From a checkpoint of a small transformer trained on Wikipedia.
Size: 12 layers, MLP 6144 tanh GELU, vocabulary 8192, 199M parameters.
Architecture: LayerNorm before each block, learned positions, tied embeddings.
Training: a variant of SOAP for these matrices, 3203 steps.
Each number is 500 + 25 x the weight over the matrix's rms, rounded and kept within 0 to 999. Layers, rows and columns count from 0. Numbers have three digits each.

# layer 9 MLP up, 6144x1024, rms 0.0618, rows 3097-3122, columns 0-127
486487503434508536498551475485492462537503468493517524498461462539535520435528515512511508490470512481488510540539539478551512464491528524535527538481487478484429476542511459490464495526536513541526550453501480491494507521490487497486535519472502520494471506532519466460488501547517486444483491494547537489514486564533534456505472502486495493535530477463509460512539467489520496457513
506486475474497484476539453482499495492447517466533494473536532484487545468501518533481528501538535521517528465525457498475490514516482490494524526519538513521468521507465468520486481427505510533504464492528509484549504541496505492516482501498481507484440518458519490471462483463488489519506532549518488467532451496506507494491510479540488520510512524501512471538532538462522497500474
514470444529514510498487476496485543560551513478510450505514568458470528536496509464483495495493525532541472469509483542481496514484521490557519448506458514481490556516509467489499481490502477509470449482498464522512491527508461469514489485462499452493495516499522469482544518510481477503479522500498458485499490513495504501470513495454464510479504495491546474490515513486512539484469
465490506506520510488485549530499505445462505534502521536533520492489538506504518488530523500523478528477546529536508514510464505490502523494507515497501494512459504499587533523528521510476539523510505451521512477548507510517541528509492523472486502543554513478520518505498516559480524470484460556507500415495478471489496495513499460524501462526489509510488492504473478518496497481525
480497517530438525493513514501524516514451516518471490537485477530516497506513496500525483492508487498510446538490509514520523512464497474482534546510500518465522513495510505463512543466485493454492496527526487489528544502498474501498502478469502450483463546462508449559481464533493489503509498507513507486482513495510505532519513526465491513519520549547522482530504469533521467516485
491496489509502502508518491510506491488527496501523520517468521484499476491480481529516465480484529533510512494490478501498514529479527497517494486532517485472523473492482528508507507499496480522532548490491477532501506530488505514500476482454493503487521485516523534480528519528502464507496513456508543480512490467478472483553470566501527561511510527479488495494549526485476538494501
467453515457503468424473509468446520487504495457479511469507493505520503439502421459527475510533470477510480488484518480477506519544484475513501499532508535503494506500531507502491479496487487521489499473501495549464487515505520524496469518532485468523443504482513517527490529503521530519457503513531496481488492524498479506507502483451527532446522561511476495515518522483480503505492
471509418515533505491512467485497446503491492509541461511490511508477519564484516472491506532513481525514521531533527498496470522523510535528498510557520509471530471502507512532519507471511533484511513497488520490514477469513473513498465492488517502523484511515543533491506496532506535523561486477450511512475510505509500522514494494513500512481498499522462520494502525536506407498491
525500517497514485491494494536488544476498482497516483509503491474498491497486468503507506504511507437518503504469525483501499454545551507555483511459546488489535441512541506446458501521536551490464502510519490521536598464504531540498473541489501459473514568519518495526535506487475480535459469508463520516460507516472515521460539480496521514512507506511490483496493520510546549477486
466475513540511533501519478500455463500496523447546495536534511501481502515489522479470533493510467470474543510484520505501468469494500514465544544477507547486514447540493499489476462542497524503452554495490572528458499474503508522432490475484506452511467475510555473434504495515505490486474511504478523508534483534509492488522513497526477500518521511526510522512492555457540524472538
466455494531494490481496446506541473517511487505482516469494508489491472476450495510503488470535571524481425496570525503491501502540514511456466499488492506511498498477527477483504489514522501462480473480488513520546470521502503472542455448524527520519493457469498469536527526491545502511530530492533481494452527509532541527506457483474503495479457520535476488499467494491503501508515
511512493466490467492526500505503485507483527520493501517457524469465491495512475468525502487499496521511499496465478507508481538482529549493508537527497495486499469499492535542543501494514492524471522481511517491519464490470490506497489507527510508487520477485512467485535500493527518489503536515515518510504486470481511533473458451512517519497529516555505474540514527483498491515536
536557529471536474486474560510505489531503532488477532463488509532517520499502498484452511536490493466540572475513540497459489485495478506510494492483455489450467526539499463463497506511552505514488500478473471481489527483482518470484486530482501486492510475459484523469477461476471552494514512463481485505501473482457491506467522502521467511546481481505526484487528528533538536495469
467516485524473524490478523544546490496559516530488501542478486506459490482504501493542495502535525477475521502477497500498480472504501504487512456479484507467467511469497502515514512443489531520475451464533493469482510528448519492469506503444490508526502448475507520485519457517481495485513538503533465520504497506493538505506463521562463522504498505507486465494489485506529481469461
545487498421475546492473503490542484542486505500486496507531506472521420462495459547492499529486518466464520539489507539528486521456498528515501504472494468498466557464475494535503462490492479473496477510474478490527499499464495502514516500487469506517478544491515519512436506511456490468538488491523491467533491505483532517471507510531493517500489467438485518541437566495541440456482
480504509493494534486508508476546451548464493464492559536476481482505486483509501502504535518515491520516501502531512470487426490530508496489536513517489516549487515541466536480496493542551474531511489553489522497511480506502565509437497500434494543548491486515532478519473490515515468515522500513513496516493461497536485497477512529498509508483464497515510489528464506502501457533504
485549473516459477522506516519544414516504480491516500529508511539510509505508516506529467442495504514513488479512475511492478512539530524545457518477489459519513510487517490553510515523466524528501464479489516497499514492533499518483502540486505488479506498496533514465518472467520527468520465500476495492524493491498501524463501472513494581519495512526510458541489531480491479490497
505492469513482500490488538503486449472489560509524471484520502503486495455543486510507493489491530463527534494500522463523496458520521503535509493494455485500503532507525509495502481500554533492523506454493506498543511529487554507522476507499499497494505500513520495505553519521437493492486532518505488483475502537497528495538486507572500493524486507510485481536509560482510468488510
464507489501497507500520503457523505569565488498529501494508509496490498486507510506521505549482495517476526512536521484504521461513464529512502511520499519496496494463480507524487456471510488457526514537487539478480469521484540498469523545477521506556502524494501498491461523495460461518499526498499512499494498495529489480488521479531481537547497515523497525489445471465461527485505
508512492489476498481504478498494506490448549516504532515509486506467473510504511501465517501500478496536549515508416477537505506513500509504572496472489498545452480504517508490551536469493520489533451495517536516515518520470501484492536501506498501487496496492537473499496501500526488461444503518524514478500500550502459516524488518506503507517479489461500484485499443521494520494509
495505519497531516481479496492518481511455490522506513490506536525472523502469488511453503471529521450503500406546498517489500493507516522506473532544479464515452510517505460516510474531551511514490487492510494500494465532483466503476449530467483535522482482482544461513457536498531479556518511495479524515512536525489492500529538501479482500515502474492483523549530462505493502476497
532534527525472508521503505472526529487473540523494484487473483518535464483502491525498473539537533533486511516513519478476504519498506487493471468487477456463420546532517470491500536502512522485475479484524480523452488483518456496475516495497507511526460487494518529452527473523489507551488491481484493500494536498467499575519511549504517524485482478503492532482482494476502545497484
529495496482480499490479527509448487449482570475501508521506502527481481513473445497517512531497529488478510484546511530438514488521519492490492533573503488434496547455470487516505552528471477512495491473483472537479488520502517524496494470499487542489532479455465513480546466504521530460501495533508466472544499528501502505539526533482497449502540471498485434514539535560490495519475
487471472514493477495509505503540474485475501487500514495520509478472499470521506547528510489469492508503482500513517505479483490483499484500485536531521511496482467476521488483513485532498493487505493509516465491482495480440486476474512484468440502463502498511503503460473501482497506493543524483500489510543504515523457497487487527466519490507541483525542480497493473560488552535485
517540510530525500522502497495526507503426524475509477471489506504472517500530473552502533489508539501527466510482497513524532505537507485479499525448446539449496496493526528509433463510512472491506559468463446523510537541485518506484511471498526516499525521509460486500520498526516504493535507487533498511540477473506487507513530449519526508529472476450463486522474491517520517521469
499487483496506487479490491481480507493492513488485536508482495539520457523497520499485483514491514541484467522488485493529469538514505492530495498508476506500480459495518513512454521471481482485467459509478500478473483512500470489504506514493473481500489511488507490501510504524477509474477451477460469497498523482486539513479455514513477510495494545492573532493508495492470508463515
# layer 9 MLP down (transposed), 6144x1024, rms 0.0626, rows 3097-3121, columns 0-127
499509516518507504521502498531492524512566517464439498532482507473508475475549475456478453515509440488520525514488499501477531524515497533452533493451501517489498491534514538502554518443522479479506475524513498520467485501518468481565501494510437524533462484512478463501505457494475528536474515498521483512515501486524514513498476455489473475470502476489507487490456489517494474523471
500487525517469479503494545473504521520509460467475504436478513483511539475514501510464502478512526510500493487505481488500533511535477534527489485515487487481476543468492520504505528503497514504526523468496537491461484492493482559463478502484474465537469511472531470515490549511483485498469493505507486491484529533447520527500525467511522494498503532561462521533470464511512556483528
525520465516513488489531488479542499478486476487539478533534516490485495481483554472528486487494502469514501497504479519510506535475536456483493463490492513474526447482514500486514490508505468482464462461508497552517498452455542515517454480510456506486535499494502496497528506531481526470487537485498446450492419477490557539472476484538478477509445492464465456489461505500487469467504
491527489449500511471490486497461539481532533469510502538498522530488475501520488473498459463470497460459468493509547498465514495487492509535513493548481460534523471511503533511503491473545473517498494481508540520479503525513457514444484462460492494515533485529500541518486524545490471506522503465512497499485481524487465439511526481540521497491508530477499513539506474505524511475494
466483501512520471490482526498513546474485505480497463449480505479491502490471470491529488516495491490508468496481505494496488530546458538490528458468482510567527518492497523467523463479528507503474474497468518486501499553496511453501492462486498481473529518516503492519515478494509538452491512506508478528483530498541553484541519478470498466471461495501498489496473532513537533490466
491504515504474526489496436503492481481489458495500487502500494500484494494515467534489466518483518503480519498514497502494504513505493541504522504492473479543498510492456480477487535486457443490533503526520524502523486515499505500485505497490496497513518465528482503511515552479519502476531529464496508502524493480496510492502504524511522503500504536505483529502489483455534466492497
500480486534493506482481501479525514475502533493545496474482458514486503488527533488519534476457465449483467523459521491509501473499536502503469491473527525474524480528500468496525485491461441508493554503478484536495476498502498540505487524515482458493493505495495527482520566515508518512488532470520445564467487512555515451473487502463538487494485523499475506494494501471491520442465
540536525528505506472517517520491505492490490513534495522479482466491510486487496503519547544520478483533510506492509510506464521488502510491497510510482486490535496500503481531476496515447484481485526528507496487480511518449485472463465517536526471511507508496511502507469506497473470473527493526511521576518519453493527518491501513535493484526513505492451554528525495487515488512552
490520471488481499505526480460505494490499481489519490549503508455448548529440490533491490502482510481498482497528504537478471536422476492491551504526501498451542461513558512495456498517500590455539507480488514510507508486527526481518506481473540470535544517509501483499509432477450488480492473477469532486475453490511429482553534502496513495500491473485507523521563491486512490484460
504513488515482489488541494524504476472542461479525536537502471507507510579512464509473486514525463513459450443515548496505489534562454516500444518516500490473515488499505500498476473483518508509533455497427527512492506493509477473465534498511520461532419472472463521465542520529486482524540493493509492495506455482495454509473459484505477521506468529487552549500539507478488529491525
501507504510513501473497496468474502458502531484486477506539472533541495471499539501472496476507535515516474509562485505548510510512484448471537488485454552527517484453476529496491550496519508515512498473520519527499471488461543493490515512460499487475473521536519532483512525450521472490489468518493487484493471488514529531540507506453498489456500495540500504500510456508518502517477
468523532519531509508516553548520484454480519511493475459516490478499487468522536526512492460481493516507459505500513502502493475503502468484444514500471547510502494501494554526474508521505504502442487440481508539519484495495469499490491470511510536502513522503484505466525503549527489528509500489533508514511526531465457530478510458507475523534499540485501506505453477524474508488503
521555510471519511500486480468464494501478517541487477496471481511478444536481476491445511488490501505536498499493491491458516526502490483518510490480507491434504445471533501515508507495502516497515495472508484481520538391535459479517453536504511493487473535539517520494489481507469518499479475527472483519507469469493502501520508525522507477469513493520461496508476536483505470539494
504517507467460492499507485458490508515553488489497489491512510528500511514516451515467550495511532493504473466475495470504530495536508534507533511524466459487506521507507480510550506470476508481532468518578503475508510493471491531504523513499506523537514453523502480508457461525507476485501486527535461496451525478501544491503499513537452483550477512526449490521499483494487476499412
495502459539484513473513497499480528504491515449534578511475459426539500528483519520504491465498481494489530493545486509506497479515500525430472499479532434548505462516501528460490519492466492532512504473488457486517505502499548527508496515515476507518493537517496466509481567467507503529536486471523508540557448472470500486526471477505537502489522443559543541462488513510487483515512
467476502470518493515463474480498529493488516446503458485500502482509489554506489489499505487513481456510530516487475508465499484475513490508502475495530515481494517505510525506494516489522525516506507511514462485483509482488521501511469494506495496539516511478484496489491449485490489450491497507519472503467505494507474515496533477512499494516538512507454491502497482539516510556515
526532460489502460506533502496534466474525539446512503538500481519532492476513513564503500489513495497435484498477545462507478501505506509488510510508497468503463482517506496518486501506471507534497532476463492515506466527542479512473492516523530497504488521528499503475507497495476512495516517486499476513502486480533497467462502483530484488485471503470479482494495488499529490495523
512455477479500517516468495556491521512492487468505503507456500462476516507503457489501495472485460513530464483485494470487478482518501499517535513462528524499490485480525503518560496469461507449489467476516483473489543516491469474500459497512496467477500537495472540475499491492503485477539479461496463485513495484523497520493505472529591535511512479545489490485474487525477519536476
532476489537476488506534469496483489496481497491476513453496503480504470484501475476466508499499513488507473516475462538447490515488504469479480520450499500457493469488484496505479504441518516507491508537513471523485551470535472523496449502486495514533485507483475503482497503467509499449483505474538527437507494516508496487477480498503549479505482494498511504478485515496528479463500
527461454481532480469534523486512447479488497513477525493457464506506515498484494471463517492507507494505522503492453500516512526514468506513484509470487507495491513557482509526515456453499530485506522469532507521528498506486471468509521528460494492445526544467510504487473491469529464456474501476518497477504496533515496488520510534486497496518507534514467488499503470486503506487516
481441498528522469448478535565468474480526457511511489478510511516462530503486509473494535477469487488542506547492466479523443483505514517456501522521447489464520497465499456479480502520495509483461480533503503506493476474524458480481527486517512464516482495510518462476508495465491502482501472506536507509490512506513532507458492520495486520461486522509466495539480503444537499456510
543503518465541509556462491500497480482514487458477436527474473567467528470498501530545523480512462516515528482521492455521472509474447457543514491521466510548498485488458477521488502487447500470473509536474498499510485489561537493528482530517531485520536498523524529498505517536517492506505497527497537536505520476486437504494509506522474505478481528511495462488486513467508485542491
505460483489487496499499526495489547459501454480548462527534496475479527504502498484453524484489478501510477494514475471495484517506513507536507504494490487555464486506496522474501508477484484500484476491494498473539499505501497497498457514494465524470479497470494516471492479510518492544455503465485495526447509489476509513492511481458503479517490464501549529504505527514489488493496
470483518512490493509535497499498488524504506527501527517491491491490496509490501507504481542522484486497483465544464469473493495517503560508535503505523456503480472444492517456477533492513499534494503518535533507461514561514508538480482456478489515473522508473506489456478504558470487468457483500486504508511444492508537478525505505471473493470497495517509516492490484462514506552503
465501496531502476494498486533491532480514511495463515497504524516535448501477498462469463509487448463495486502451511519520485523548528507523502515472498510454552516508545516473500453505487512526519495467481524574493522511460462507501522502485474521499522485498492512490484513507542480464514530512531465429456505462496522497485494511514455520523486498466484484493494466518515497502504